Weights of a small transformer language model.
Size: 9 layers, width 320, 8 heads of 32 (4 for keys and values), vocabulary 32000, 19.7M parameters.
Architecture: RMSNorm before each block, rotary positions, biases on query, key and value, tied embeddings, normalized queries and keys.
Training: a variant of Muon for these matrices, 1066M tokens.
Each number is 128 + 24 x the weight over the matrix's rms, rounded and kept within 0 to 255. Layers, rows and columns count from 0. Numbers have three digits each.

# layer 2 attention value, 128x320, rms 0.108, rows 67-95, columns 160-319
124170134120102150142126113104109173137141150146114134105103123102075186157099119088149136112109126126139117140115152108130144118130147088148139162112117135116127116116124155125069153126121144076119093108121166128122135130147126116137140158134133113157088087154147138105171117149106117127141133134125108144103145104168093121095141122110131148139088122092150126100100078111107112153129135113123157159139104109135163085117157149156138143131142133166122130135120141168117122155148106
147132115136162116139144138132124132150093120106129136154118118122117097080158091135127127088099137148110136175126133134103134127110117116097103103136133091149106146096155116142120132133122136131185111130126113125091141133134147124146129106074130091162057122093159147153120135153125118162143148151107153109102138147116177132139121127131095139118114165096150134137095100122145170103113148105128131167096116155147128160115136141145125103114090138111149157132140154088108147085120118
133163143141131171158151133111147153084133159120143087095101132116153129174165152111186116078148156157117137137106143108097107120165121124109121161142137068109135112172160128166114102112095140103107127136080103129127120137147144138150119133131117119135147177153148102097091152146123123112135144107119149149088116120138104112138110128124182150127131128105126107139155119102143095152166131151153163146151176107118103141148143118104150178122128128114139138173125126162106122112156136
109123107108140112123109165178119164134097142124152148114115147167130176168174115122101165178111169153159110155127149121148127091108107129094169102160148092114100117123152147169107136127116135145129183110129182115072140150144116111097133130127146109112114131146104126076135132177120114111147124127109100100174122139109105114169177125152140124131128114156135142139119107121100123134140146133094145137143152121127133196123142113083137108137138089074126138148120143168158145113137128
119113146084119160121109137172118140152082125155134138125142105125098157139144105120139120131150135119154145131127153155093149078095149110138158161158081098100107164110117105131164118197113124140188125143120132140136090140120173108120126131094092133126181111132171126129108102113119123107171132133111096123135141183119138131160137108152128142134130132120138166112125136113129117128132105138148113144111093144135148095153138150118167153107120147150161125133108118136131113075114193
121133150114121151151184121123129100144103140136102132090141139134154088119139140136146124187082104127150140124160110128147126105111133118108135154170101154145152116128103122121087127168172109066138139094144156089142113143141131122135137103116141176131138123086164127107112117108133167123129141128143129140101115127128134128121128122109118083169123132180101108096150143121140145118089178140081088110110113058137124134124083177139109123174147178139105122112117106064150124137150150
128127132158103110146086111133101139157125113097128153141137122127089087136137067097152129099167137143129126136138109130145152114113117156143108153122151096147108116140145108147082128086099121154083094162155124126088140149173123133099111099122139117112128132189130102104121132149113123125152118138114127089159130112106168135121091161119155119109142137126131147151140139111134096129085127119161109094094159117152164112084093165125113148160111105107116111137136116108148100167143148
110094088151157136113159112158136112162112137135117128115103128133121071152132151102094168111122136133124127124115142134137150161123099146120138107138122124148112140104143110136145157092151111127150095157091126116142142120111142100072075129160157129112108133096130124164115116113160118143132185093077177135132140109147134146139131124174158145113100155129141137104143109136170096108136152122120160121105150126081132103105124108114138079110132148090133096130122098126081144142175126
083123148123106141193099109133107156161083131140118158084085089134119176125101133132123118133163094123140117128118096109108153101088137127127139165155102162128097122137160096163132111125148179103135140146107093133125100129145171116136111126093089127145136162116122087132125137116159142102146116155152134148102132086110164090109131119155144135139122098143116111117140188116124105133133154151120132121106137131117128089146133114138107143127092126139120143140148067119143114122133190
097117113141131113174142153101115125086158129106135138087134095173126130145146167112141103126124126157109118112091127114163151090159126143123132110100135118166144147117130090126154176149165164115099139097111131137148127133106167143117104105123126150134115109142121158181114144144130136139138101150139123115123127108123134133075125112105108142145145131134107189114146131126107107129081115145171131150114085110098132104117130167132087118143119121103132155143139138126158138119115148
151116136117127131107141138150130126125099121160133095129118129138090137152112137154121157149110157106145146137122144128135128117123119138122115124113093150171136134151129130151105111154120118097092087126114150146129108147122104115133142154106122113136177144137138128119110106133141131136094112143125112099158094163145104152138096162125142132109118089109150131130087139114105149158137121123120149141124107117113114135120139088128089099142126130095102141160175131113160089149121139
164112129135122141169078130149104151151159127135142123121098094104116121144120143113098136166124144138131126119124131117100091100104162136115101111128125151127125128148109156082149088122122093122134086103177129147168118106161099140139157154132132127128132132126151116102148131140134106159124169111130125142143118094147150118139131151123137126113141115173130097146133122134150113100109105091119124118162099113112122184146124115125080145139150132139147122113157119108129123157148121
159128151119106120184137133131153109098121090098136133090137093119143104125145116140120147119085148107142098102127152148128124114134119153110122129176103135132121077137124101139134114143084114141123156147150103158126119131133154124112127140136094111146132109100114124100142106160121151141114115126135109117107137151122133119126131101120095166163112125121142163155115110191166148117199180160099094118110133107140149111126109156141118134138152150142084102131151125118125118119153150
108112099102165117095085136083114128148121103082160097142112134166117127159151113140129119100176103106097177154138145145162131142162128103150161136132125139119147122081111122149104122126127079149146160139151156171123095140186143124096110155116095125130121139110117100112152095153165100147101137141156173121114156165108119137138161102132128103153149143162105164154150157157102104121114115111133126109121114137173081152128141086147167122104122168114172123135149103129094113179123085
133111087118120105137099123138145137106154145120144159080145116131122120161139128131115116127130086117112144113121125141138115137129130116128138107129106113108137121085129095154145148147133104111146127133103129147117152055097120098085149105111142161140107136125131145141121155118135129155126113132096117082130101105115139123136116129131155160120134119127093113122092140175132134151106108144132124121091076120155136128121099119165127145141116119131096107136114134177156104166152099
137110127116088123147097108119139115123132121150151115117122105111096085103106097097162123107133093133125143146126105130141104131139129129131129167121108113143111115097106120110144125130170154126121153106111144123132138117113123157127128137102113142109109104102143144134101143138125125133085106150129116125152136123178134126159120126166176118141183128122143106144159126130121167102128117131126109154120138119141143136121128154123135105112113110145105115142120123144111160122158136
109098164112130121139153175129108152131135122121133150133131106156118149177135106101117137102119120108126155144132108145140130116092153114121129087125156113100135131127129120140109133117127128144124117144101114085132131152157118143112146123134093156140103126111130092141121117173097086143107114161092148150141118113153118180121132136135101152122178145130116079116131146151169122158132159151157087107148140095105080134077116118150139134141138135134136140151147084113149129093154140
129170139088110089115150142083121151121114156107165132127166162130132114106127132137152137142137153100104117093117136096128105163157116132117139129134159089113108193157125146151101138097108142138125094134140156125121131160112147111151100137089109155109117125133163114157129139099148160131136113194092095151124159128143134132145098136155099113147152102087139125115124136130137109094069132107112143136133113152152105121159166066152142115140126098135133109132169132132086157143129124
146100140087112159162106123107149090157139145123122115112141149133096112130108097105094145165115123101108177130169124121134112143168182137112142127121127114139141167151100176109160136123105140126115154122136151129129120127128138144112163153121146137114111151107109128133129144128122080129151144165143128125158133098124123120098113100109101144179131168134104134108133149159149112137066109161135130152116143124120116110114076157132134114106183095146105100114123149140119181144114125
139052157111134156163112134142091138100110129163093141104136144116121159116142109104107126152080109066147128131124122155145139160171137124117110097133131143132124152114117155099102129095090148157085167126113125183114119136153123080122182118135127121129118140126142133132154106130119156160139139147121134119130121154133188054106150129127164136154143117099098138119145096138137125138117117139090108135145123141119149129127142117153144117132110100147103160111112141129095130129128139
122121165125149118152134126144155098136096132116117135166128118113134103124105110110113130139108112111116102100119125121078120126151124116130171132113157119127130118133148141145118094100160116134098130132156130138153141085099099096160124182139128131197122133100139158079164128150166103102116185116109092129122135159133137127092126110144153147115120154148102140130123120167126108157133113125106148127143093131175080142131175100147173114148123112063108112146121143134131119132114121
155096138119133112149151178082133125117119147111131083120136095166141150126153126084141112113154119170128136081104137136154124110088150157129118100104095141154131131159156131110097123137099153143112137111139145093133141094128096122087132135150128134151142117118126149128114114104084107130100135125154119135114100141121112166088113183162124140084113137102132141092135195136108130132144129156126128105146118114111153154150100116141122099208139126106163113120135135133102106101114087
121120143103146087147166161101140083106151168136123134121103117112153156103146164106111143129146149067118140128140082169106112118123116134103134141154153122147120148142126196134191126134099148129113124135127115141145153160164080113142127126130109113129146102085094148108144145112140107157121106111131127152147081085153118152124115140119181122108169108139174094126115174144133112149111118108136148136144152190112155137153125090129170150114132151117126143097131150129165154105117116
092091119115134138122073105130118099121139119094150111139119097136125138118130129168119098154126099092156140123127130147079115102147126098124100169156111184138146107154113127117131121116128100075094098152133121148109161097106119134131116164124123116159144104122132111125135131090120150152175124115138112147135127110130106167110142135114103137141159164148117115135100147126092140132097121105068166126128087161150138125144111125142138128114109121110116119167129165116131137106118120
123112102145125138123142110140119104089172101129154142136123105156086153141115138098113132165107148133127136139125127127132145128137114166151118107129118098139112141114146125149135140105138112103132141133095126101189148146105119132129154128125098081158107108137108112124166125098124099098110144131157168137152106107164132148126147129174093128134132162097091093152106108137134137124126086078101123124142101118144096118120109103128102115131083177129141105175095112142117159127139128
112120132108086098094108128125096107127158129129104137110165169155142105119112162115138099123136131114128149087136124151138166144110125126082131122147137137113125105080162140118092136082175114132143091172110093112151126136129127122085124122104141144128120146128113130110110119132085133109132133097122115116147089169152093132125113074154110115137150099099153156141127146122161156142108138149110122120126075135125082133127110121116157150101137142146136112109099123118095106104152103
145125133135109132140159132136095089156126135132150096112113114125130114086139114098138129116131138123097093157194156100106164128125131179111116137117150132092120136115150132101129125132140106099126148138102158115117187149154098149126173141106131133146136124144126169126149139133156129172063099093133114114161142128157134115114150157129167151094108170141165139090154107117138132101145099114125121132123148096107103163132137105108094132156146138158110160125132108166129140144156111
094114150139126146119103141139127109120044140110126120146114163133104150094105101106117153129168165145123114152136189078135113117125108083125099165147149088109132101159147090165136122097142145091113139098141114107138105132130065141106139137133152151129161097141138098139124130131170135149151122118108119168130127127161146128132113117129123145109133100139126115177123129114129171122143148125108139154131138108120107094150103129116122103114167127112118128104097129122137107123175104
101114136150129134091116133122119145106133125104148133128130103091134153112164116138082099128124125136141148124104107104130108138146135103124131153124091158131106135116132155120112104100156138150120130109124135103121131119170144147150149156088120122067130125170150169113139171084171128085130093103139097145155144113134105115125103117146091125140139100145149078163149152115092111108076129135135143109149117135120159150111097122107124138110125115099104139158160103122108087089144131
# layer 2 attention output (transposed), 256x320, rms 0.598, rows 131-159,163-191, columns 160-319
132121142137140129124165119126148100091122101157132080141150134112124082102133153163117134116151134136174183097109120138135142131112131153081110127112150150164122113175150118105120126120086148143108162114087115109131147109151117126106106124127132144104111172123089108147133126152155172112126144094148100116095099110129109153156094122128185170123124157177131084096137177171103129106114135117158124105127116136080143127153109103095139147103114120138123083180132130138134107152162171
113118126124107123146148125111112118107126170131119117136145137152129146103081157125129107165132141152158169090082137114136151104136123115156132127081127132154062138136113123115169083146124120171103153218123091106157155091091151112127109115149089156116142092126101133102145098137116181144152132189117120135153162113125100085109128135120122133145135108140134147139143112116101113130156087140124148130122145113118117084106105123159123123130144183130124159122093095151140089115119136
149135100132161146117079122136111116140167178148137134150186118170149162116137125126100131124093127110090115114126109156140068142121131121135154101111133130113135156120115158111160140120116136173136123070138138154108135113131089074137159160094160146111156103116109158136143079107138142102100095131127111125141121152072096144122143092132116136160133099142118153134108135145111130116170123083129120176164121143175174131121151142136106092145155120175072088071148098137127136142100092
166133125128140140120189117132116120131127160153156158134097142159107144097104116130146135109187108122140153097087128120154151135095143120105094108146136136129119145119149129151158113099174108112142094152105170088106135159120077153131129127143097096158114138142149149166115173132132166144128156107090111140127145094139163166127093122127097113129091158148107137092162130118119136147124119141138186129088105162139117067135111139153078152099116104092110152113124142130132089142126134
152118107120150115134140135138142104110100143092094155090133156095109133128102121147091131084105138178137129113144143089140116145148118156151125151127159143172098131120111139193120134077146154123138111139125095143145140115150077096123118150151123106144111130115103151111153129131137136122116162107130148121092111115121139093142137184101125117124097167131129139101145117115171129151125153112092076104141082111097128123083114085133059162143166141107103136125166117102135124192116082
105124141127135109111108078120148165105174135100115119139134149072124107130115103127148119101162132113121151129109079141129138159123129123137130108124107117153137129124099150119107142139124145163176122156079114115127122133098159153118099098113137134147113107145147095144128093118107143110105104159138089107124135110102148172122092126110131110142134165105132148122095093131128103088137112101122123144123154140107107124116171130158117163169104153146124098113165131103138113127084168
155082164089130180132173105157105154146127183123108139148191098096133193123131145143111101097129158134093101145167170155120124133157147156104125098112146169147139112116088103135165150147162160135157129117085116128159171114117124099098146109119114125120136124122123154152110114125144177117117102155125148159125165148123117112138114119136111132106143129145173080112117078134153155120143136180052129114137151121109108145148105144142146081127112098169137149132111112149116143072133114
168108148103103100165107096131073135139070144129180125129139153183115148092159146118101059106086114143091129163147120099167151105160116152136151098092124129178124180124140134094096104133119110133145152139090125142125134148121116130173151117111126079060145161117135144120154130114123110106137148137129118161147124153117098157142154103069119095126117108130130120159118105118091145129137081133125122136169067140121110118084140132147131163123124125130134150100134141168170114137110160
170119145143133108127111130119131115087106191125126121146136082080127101145144126138158105145097140145120134140123117135150132171125138124086158105110124146138127157124074132113113146102111065125133142123100134174123186160158094150119148085169120175142085083125108131139144140157126103134101112129106136153114143088105111124141116129151128115068145136143142109115119111119150117133120135139091124171132107096153131088098084136130098125145097111114104089092143140148146104131106106
189156107128107125110142101126141121172142165144123107156135113112126118131108101131140130119131116135109110078146103139117125120119118128141158120143125113111101176104105196101106104150095131143150067168161104131117139114128103133122129144102095162099145142136115128179107136134102146150116117157119170155147127151130118168138173145143149103114082127119123081142134163127100159125117177100112132097110132093122077103148135110094147143106130117155150140116117106106122097126092120
131160164151152148123135155143144121135174195142119089149153119141135105121098143136169079097152122130168100128128149138097089152120121118117141149141112125093128108111139130075165155158163132111085185118104123092157106178153116145106105110151096111140143157121139090112117099103158125164110140107151136135142132090128128105144190136126138091132185123121176176151104156115153131067150118166123139113143099158117127138136141086091117096129145140130119107119095092139078132124151101
139162114125113136126143128147192107131136124149145099090155123129136132102160109097160149106170119142110090124157120133144130116127055141130117167120119163152126128102140129159119127096140160135098172150160100110107162130116157147143071118159121098130101121130166183159131129114115102090107120155123098095074155152154148123129125101137118111108128156121139128109097106146087109117102141150120148139124115128099133116149145149108122150101079131121125106161083123135091105157124130
136087150106120144123148088069147117103132147126101111128172144156102139146088103145161103147147127141141132113146116113181124116121100116117108142145119122121091152163136142148076107146147134127151148146117121128128105140135119126107118084114144151089119143157136139117087140114153153135125092139151096156166106085112115112097121137115131117165111132109101128106193146118139127174105128064154138152128133121105123166119140122128105115167122155125146116139095157176120090119131102
148084179176127111106117140131152120114133100128127125121143100139099143096132164151148136136145124144121102134098113127107095100148102105122110124123165117125097172141130151145208136132133159088148129155127125111080100100113137151097159137156140094104108161157113135142134156116136127078129154135134148146149153108130118102155135100105108181091103129094160077149144130119116153133101131117110129159128118156124091164073179145163127131127118065110119178124114120125121127069122149
158133144119152158102154131082125118130133137125118109132154123090134120158118188151102155142112141124133118097150129148069133164134140128098123166138122155133127125148179127136123141143126138139116095147135099106113101149177168137163130149154132107122140156141123163098129194094151156093108130095147118139126118127137125122138143130138095126100103112098143087121125140098091131073121159126106083143154143111095153119110124122135136120139132122152178117120131099131128183137095133
140123098111156135103149115117115141122154137119117151135161125123134185167148153145092143131142150103120150151121119108105095106135186114089134137145181119155134113126103157141059117142112111120112128135146130123108100116132132121156126120111154161135122110166100105141157078125159159071181116116143154132165116110120126129109106109110156115114126122125116141127127153138139066163108138110133142129150068132112115136117139148114099100131121126121148129112103112147136149113116132
143145137164141131133112118095162153092098152125108154119144167128132179137111150100103122137117117127147125149072128107125137139137124119141158111117133139164122155178100164176096143097157170121120148152101150181101099110102119133124095126150129117104128180151088134100099095092148207112109133136113117130149141154149130092153095077158116111103109143135130120166165096111082147109141106097135140128103150160081149100107130130119137144107127110143082141150119145153141125122129092
137129156133127150137144085130126109100157107154077116146147121107108145134160153129083119128117155146126124143083087153118119101120071114171119158119127180131161100118126130136113137112141162110135149167120155134150097110117129152126105093158131137109172148121103105107144146100125111139110150115152191107116103094085127122156113118152154131150109117131102166141122136134141132168154080129196142161160102099119158098143106140127111160094128147098101158101151103084079136131125153
133152136093129091091098135110129162101149161111151116113099123089117141087142145102154119111095142154154132106106146148121138120118099117146103171173115121114147094090111118155135137147111099156168081121142149122092112140143140136114121127095102155140127126099116144121103104118151113150141135099162145148123115151124104174139201153162115109139103131138120110085090120136105135112118141139115135168085130093123135157124152128107101141128135164148154135107173143118098132121108095
133150116114105116099165180130095123104137099123154115114145173145138086109160153129179155077146135124097082182137130105139126147103126149122181117124090186089127127100108142126134098118149142073088120141073120095161130121124113074111108139163134148118097146122149100139109120118126116124133108077166135124107135092128118176144115138104142105118087112165152123124098106144150138117132095116161127116130123103132094116128154133131107135135118157133123140140126132117163123139103115
117157128115133156140145122144125137112147079125156053119127144137142140115140173124091117070139166116155125156095126108164147126127121099144171181105145098149110130125064100106119138134124118129112118144131112138086105166151150123098109105096114129122123104168169092140166142163121122109147074113169146135129110099106089105168116147134145102118152107138135116151157115116079138128125116101128088157131123130108097168142104115139119149124151163126115100125098099140110124145104167
111136165112155117090105143134128140118128128144169130126164153132083078152139167143130163112168103116108158146121083104106134137173116122130149129159140129044153148125133169124155095146114099140110114159129142150190096165119140127149112111141127147125100105122125117073124089121138166155131150131123130129131153129138131100158162117106156131107144077124168127160138099107126179144142173103101105176059166088145119136171160124118118097099119136142112153131136134112153103131146195
083103129145098100148095133115173168132129083078091126137147187187109152114124133132129131080139101117155144123090184104139150155151147095111105149171104121087152132185164084106131130131152136077102119098131118141121076118105144138138107144128128174164102130156131122122155082079080102103113165129130129105134148137143133117160166122150094168139108196127071149099110131098127130141123160125149113161159090102154082159108160112117153110149159145154133178118152097121167158189137144
119124121125158154097152141107154179137112102121134127155143104124143141150094174144103148143133131127123140129121113157148126147132139142140122112098138139175102161152109123128127137140139132128164106082139121125129094161125111146118141073124112093082139151123137114168084125158109100127109141127091108114136115090115176155163098107170167131085134117185107129119135145133154139154137111129118083120141152103144169129157139120111091100114111136136155126136142087130111140104150151
142123149125154122140101146164168126148119191109159096137152138109189107150122120161171165110122113103120165158147108132128129122119099137086143118144134144136136112160092162113136113131119165131133139130138112133122127162126117131153138148127118159147152164151126122133108104128160134152118150114129082148160106103118109135123170103117149139142099140137126146124159159117145128111118138138131155115166142098129166127158106119153129116081150134105086116107125130117140113131131142
120128116152134144150136160168212148111130197101104133149092130104121105130139146137117143171145099119121126109126115145144090102163098127167140105153171138112163144150122118101160135149166145074109178076143170133120132147156122110129139136105130148117154146118104135151121139089122149105065112162139166115116140136141098124164144143100141148123134140121044157122128092097077153102097160125140130129154147139099095138076153121114163121146104119115152071136132123105123108125130151
156128155144139097103063109100127152168152106137094103159147124070107131152117123174130115129118123136163150142135142134147109109118096146142147131160117118174078121119107125134115184112118134104110121111114124133146139130091116112113107137149127143139137128100143116116162138101131126091143130115109148169135148163123112155160116111140073104111116128124131151154142122099105148130124114175146114132145105100155125139114141124122117120144103156085131152150098157123142110158127116
132124122117128128154181177107090149135161174129114137118140082132103167152115151136165107118115129160122155130119147133092153133110115167131173122132117155125104143156168125102133133127098123130104126109156173131122157107114119102147150131147112081104150136087179167125119077103131117132142116139137136111096112076094090098132154154171166106173113157134179175091133145137153141149143121135103112134106107115101156109139107101130127128141094124153163085127138104124111161142134138
148139133125125108123102137112137128097132135136104136127096147164116107144103133148110123137124152112117099129135084123137125132125113143138140162124161138105115114132144128151161173103128100128141123168162112170142152126091126137126147148156093115154076112104132115151127073152132106139156150127060133069091110151158156146126132113087121093144098129102116131122108165166105133169162101123148117084125151099134115133165113138076154151110145153156150160070096099142125129145089122
121137119130142090121136120123113170128122140086164132151101160141141115185104097122132126128125176142115105140157113106117140108131134118144132133128120155101142098122123098146122136135139108141148105144148107123129089140095129153119150125139137144138121083163156133103109140101112092157122135141104156113137117128102160125143151167152108145135154092104120149132130121107181144123143127150106122098099138121178131127131121123152129109144126103129148188109117141140124157096104116
124123103111141125152125172139159146118107082121134120155128151099161117148111110122121135129103152118114131137169135125125161148133154160108107129138128129192161112123141115114111098124125127114115108105119142130104154169115109131107138125109117123134146143111110152158137135123131097145135140115112136169140140148144116173145141137136130103074136152146092120109125141104126118106101134165128136066118121137128106189111138117110112176122112126139141139131145150130121128152112153
151106152161086124112165135140132126108113191130124121135091116104088073115123131147157138124153149135184127130134127135108160151132146121125106128110115133088150081112132104143095120120125132065108120131129176114129107147149108120135100098160121123122103121108161118106114127146127121146117164136142150128140162123172159115123120147134140122094138125132119134146144131152126144142096158151104133095110141139084080138141096159153117102097114092112162140136110154103146090100147141
128137152143122115114122098132113138111103037109111125103149125088119118148130144143124089129094136124120102145175132136120107140153118158151180119150126118119104113134100106130153146138117128141132146123158125185101119092144182083149118170107144130121147144121141119111150088119148112137110128164136136165139147141113118093105155144106105120121125116123161112132117134159149142120126122119125079123167143121133117170134134136124149117140131166164147103121110111094137140083128124
124131150132134125180094108142143129124142187147137126159123102170144112151113120098156130124119104133107129132113122148113130120141123121099125118107107121160124087148133117068118101152118078151135161122164142144127107138104161150142136151108112110111137131151138133144154114143117084080090126136151127110134119130125137168087105094154105143101121120124100111146121139168105132105120129124110114112145150166129108117160106134133153094114110123168125108149125136108128156132138130
128125133121145126164113168100108094121122143160102141143103102188137140121157162131106146114114133132068159096129176131090115079122117130097111118096115152126116131113133114112191132138136137081110166102166125126120153103161108145166136187133121106141123131107135169080178101110158085126138131086102146118111114172130113100151155103152131160106099114159115112136122140121085125120132148125148133136156115133133154139171127131116152098082135123116137117138110104136113135172128105
107157115116134106142099131148142115136100125141133122122091154153132097159099134111140171128147108160130165117115104097111123140130111142154137132134117080115122114099168167125121129102135115085135143115136114143112092127122163129148126176121102158136125118140118108141170135134103078124116128108127103117141106101124137160116157131132127150114085115124086140113129154136081141163114116099160129121117092141157116131152180104141120166148144166106130099137150138116119143173126154
081150138115150089145134118093168146140167120082090128114098152094119105187111091163132146138129117105148151118112110132094127146105148105094115162153130129116120097131172109148160106131129142121121112160170101113141168126139153146127102158129091105173097094147129112141132116112132131150144097095116118084087142115130150128125147169164147143152095145108094165110159160146157116085111147101086101140097135107161162151142116080116120127167133143131130117143119140104123161141129099
085154097139136126139127159127143158142174119131130112134115168171135094097169108102083154138134094138143137135116154143132120126114125153143115126102128095137148111142159109136133126147124146163094124143131153093123100111135117130170107130109112133119176162127147118134141126128152162103144149118141115124157143157135123131145164118116136112154103101125127149146113144121146101098114092129144130090138135145120133129112129115135150133150134131122147131146109124114115172117163107
134123152103151124126147158128132116093091127149143115134133111143153137140092127125125139110129147101156130136138156145156139107127157094132103146123171157195133082148123092173145115116143115135120167096095142112129147129103130162100107083119144098145103129130117105087135143159149129134150136100131120115098100100119135103116108102147113150120173098139109123129120090136147092134122107143112153106147136149131148128106134121121108112144151134105120119129154179184129128088162118
134092093138115133132146117112119101090106199131134163142102144126149122153122114100108125157135130144087139114115106123159124147159135115125118102117150076105130117167109140166104107094130124128132120125136169153126132077092134132153137109107144130100111084136118175124134176129087147104149130153112112136110130148116153147110098109148136154125088145141093089108158138113109103147096151103144110149096160104115113114108095171131105148133151090150156121136133152111124142143085113
115129099129174106129110133116087109145106121136134151153103121111110097114114120134108101146095141124141151116138118113134101120152157085174149116146146085116129141124130137122116137173113099098156116125087151122141087113114111155118183148101148158123155135138091109100127128149133148139143125132133183156149114137105142111102165150111121136163115104122117126166129108132144157131122126074124156143145122105158130136133130099118176114148130106141136154098160168128132122118119133
122136093129123151136152166161115124108116183180128126112102139140140150100147175125110135126126080100148110133091128127104106107128134154163145104084142119129140134111100129119148145127119142110094091120111119149110158135124153101125118126146098116121175130134125124138178125103100127119144137132101169114100140154132127140150122112145124129117115103135134124161089101101103119115147116147136149132137147146135129130125115136147161140111098093109120147124108110143116173138117130
116160107135112138161174122163096125127131113111153141112123108121160109133102082138105110114108138112123124147156145106138139168137116161128134118146116136177168116146140146105086111135124136132151153090121128129163133171119098121141097082114113146143114103101124142112129113152117134111127137131135139122128126126157142124125124150160160100145115143154140164077116134115132103129162137140121129100139126113111135108151088115094118143152145179123155100107141163136134131161104137
100161138142134106133137145169086127120145141121138145163110169175124164106142103096143115116148130162167141151110124098171115114122137116108140119110161111097131130142099147088103100119124133123113128163155135154149137112106115147111093110124108110122099135140152088125164073169117129161138137138127113148088171125127117152140103123147122138123166118110135142124132135120166123159155116125125187119086079115166122104111149131108126120165171125129163154145123136145142129104113078
120120133140095118158127113110149126141100060121140097147114140123159137105107116112147127107118124154105100131107130129150135146128106120154147132118086126134118146133146103120163127145121157136124110147096113109138149121114132129160124145114105115108141127131159113122106159104135115188106131121104098128117144138125112128128144158133096114145124121138157142109096073105153151115142117153123132098136169130136140115140131121134121158124152180132127118136151107110120105139139113
154109120130113114133142118133110105169157101156123102112123133121115082099140089154114113144133110135098107126174138128116146125112141117143087147138152151078134107144151092084131113143109085174137125139149139111152143115144137103145141137131108132128124103111095145173126136138115107145158119113125134139101119130132130156084124173142144142129140095108126132112117103133129182113080159123118101098152117080175129139131124125107132075134137135113143149105126141118118134112127154
136137091125139146087153163145096145120123153098141111113109120161148111130112133092176130123133121124118109137152152100142147137116165142136145120132107130101154178116128126133111103141132103167099108058141127117104137170153131090107132118095144118141109105139168127126110116148113152123132106121135122106152138158144106139149136129091123131092164118132143124141124097113120147144116134149101114114085160126117120153118137142142136080151121099126143119146135189168170097124160090
111130126181121139132120108113110125136107077141111167157151151156154165104131085134122133128160147088131125116107126156147131134116138171125133127096146123126132137158134133129123125145127169095123123155116106124149117117097128128137138127147176132123149117143136141144127145099126187140088117164097109120175131117140135083126089110128161134110153111131168118155148133109122109132164097131137151084151135155148103112122135144137126134138110129105131119142081132122177089118145151
123163148150136136128138126104142128122111166164121120137095099126135181112094132123103126133109154101146139094132124170102140112128116106137099145132154098133150136144156114109109117142097152154108073130160131163066097131117139161132096138094135159112139080159118156086124169107116155150107134155133121139142133127120090114137123083123109153125177117078124102143162193127124131114152144129110120129132135114128151120134109157127132112110138115124143133139143080118135123126140138
137117094149134116130119152117151118144106136141135168107153126089134092147117102127100151159146097140136118116168135140148130145115140127088059142148139138127129139116142114137168105153112139145132117133128133147124153103137126133131136150141105108097144131137085128123115094089170128140141150140094136111125126157121161108096153124093115143161126139124149156129112126152135156144137102145141187104117139120104155119131147124130122118091086092161108178110142147115125128099131106
112141131121110163122147095150136137154129097114136127105111126132168178124149120110112117101117203126154118133157136135133135134110139123118114101114141140120150092116138129150095146115139162101129122095100123123093142122123115088134127150104150097130149135153129098144103170129125154109111130126146152119124090106116116151127108139149120127132128163129104135122143138126158111142115142124161119120177106132119145111120144151141141147127149107128089147147120093147112155117154098
164142138111172134094158120116094111099140220141140120146121116103156099145130136108135144137106137155106114108127113130118118129091154144156160140083162128165141139103129131138115094117133145141127129148109123108103154131143116114116146126134133123113130141115103127148117155174146162170144107127113119166089155089103141134121120126127135111127116078113155141132164125123135126128119109128134134088109140140112137130131092121145116135134117113120123096151139131130114126104114086
144143102136128084179103141133109127137140098140128128110105127116117127110103097120158132117113139133171116112149135093124123098130124125126145125116119110152139111097121130120131119119108196171119112158111137155114159119118140166121096132122121159149103088141078139129144147136131139138145104157144145154168149168156118078098125141103091124125119141097151126123136127148121129156148160110151142147119130119133073176102158106148156133134160145123105173099098139129159111159120094
088147111133113101143153082140093134091139042111128143140111160111115119104138141114141135149116131141135107156142142151172113140108135111139106121110092115143116122119137088124127136147128052135131111153158144115133138121157171107091115154120096105107088116108142139163122121161094111118147122177113164126107156147125112104165115148095150118138114126105153140132125121128137092100132120123127119093110105125145066142108164144137130136170110158138150149094140133130128133121112123
116103134124105150129131102112093100123120110140129123125124121107115130121144087135141119064123152135132134141124130119145101143115137151103145160121083121079118154110118156140109107148108114143150129153127114109130127128117120127127109140155114102139133128156161112064139109137144116141133135128128117140136101120129140145098116099135123080127123122129209095138100109129140137142139099128161119163135132125128152120156110146125117101108137122123111167104133142165131123114119115
132098127119119121129126104148112124113143064124145135106115118140136146130131149108154145103113104154111184116110128094108110129158130102125128123129164158129134155143146125108167115107134128135129135139147143129111090106165154125153137148148134106117103133140112111128118106137133092150115140141124064135091080118141139110103128142080142160155104148129124072128104112162148120144107123077086122084147134159136135118137119158166145125093116110139101105159151111100167111103113167
121126140129127144096123067107163121117153160136158117123108157108118129115178109136128113147105146124151125119145099136155109154120130120135143124138097130134159161081116120120088083112145114120158140130101128135129115106122128140142129116129143143136136138145129130123149160144144116123138121100136117125156141135119129120102128114112098122148118130131116103133118104125134099115092125090171132117168142141160086126108148133136108148120084116103118130137114112108138121128097144
120125116128143128150144129156137133167119091135116121131152138086121146115169165105144111133145095153165163141121176118114141115144139093092091145147112120146121146135125156104119077137133133130149113120110110131131121144150124127169123140102122100113158156114124164132098172121088152120110122122161122151110165126109124099148127144157127123120083147130122145098157098086091154098118128138116134140125110119140132110102151121127099132151120099129119100163118130130139144124098116
# layer 2 attention query, 256x320, rms 0.112, rows 192, columns 160-319
114145068148172151120113119142099115120113163159105167116131166119116111099152117158138120139114166142166139168117131187126125151172115137147141108129094116159113111143158141131128156079124134132120149112092114066125128097142142125158127124090118111095171134100099124133131079141140103171113123139076127093105094123073148089131152123123138060153097130161110155115120150093133112119093133109109123105115143132125152122112147089150069115155120160128134094089120092095107089140186110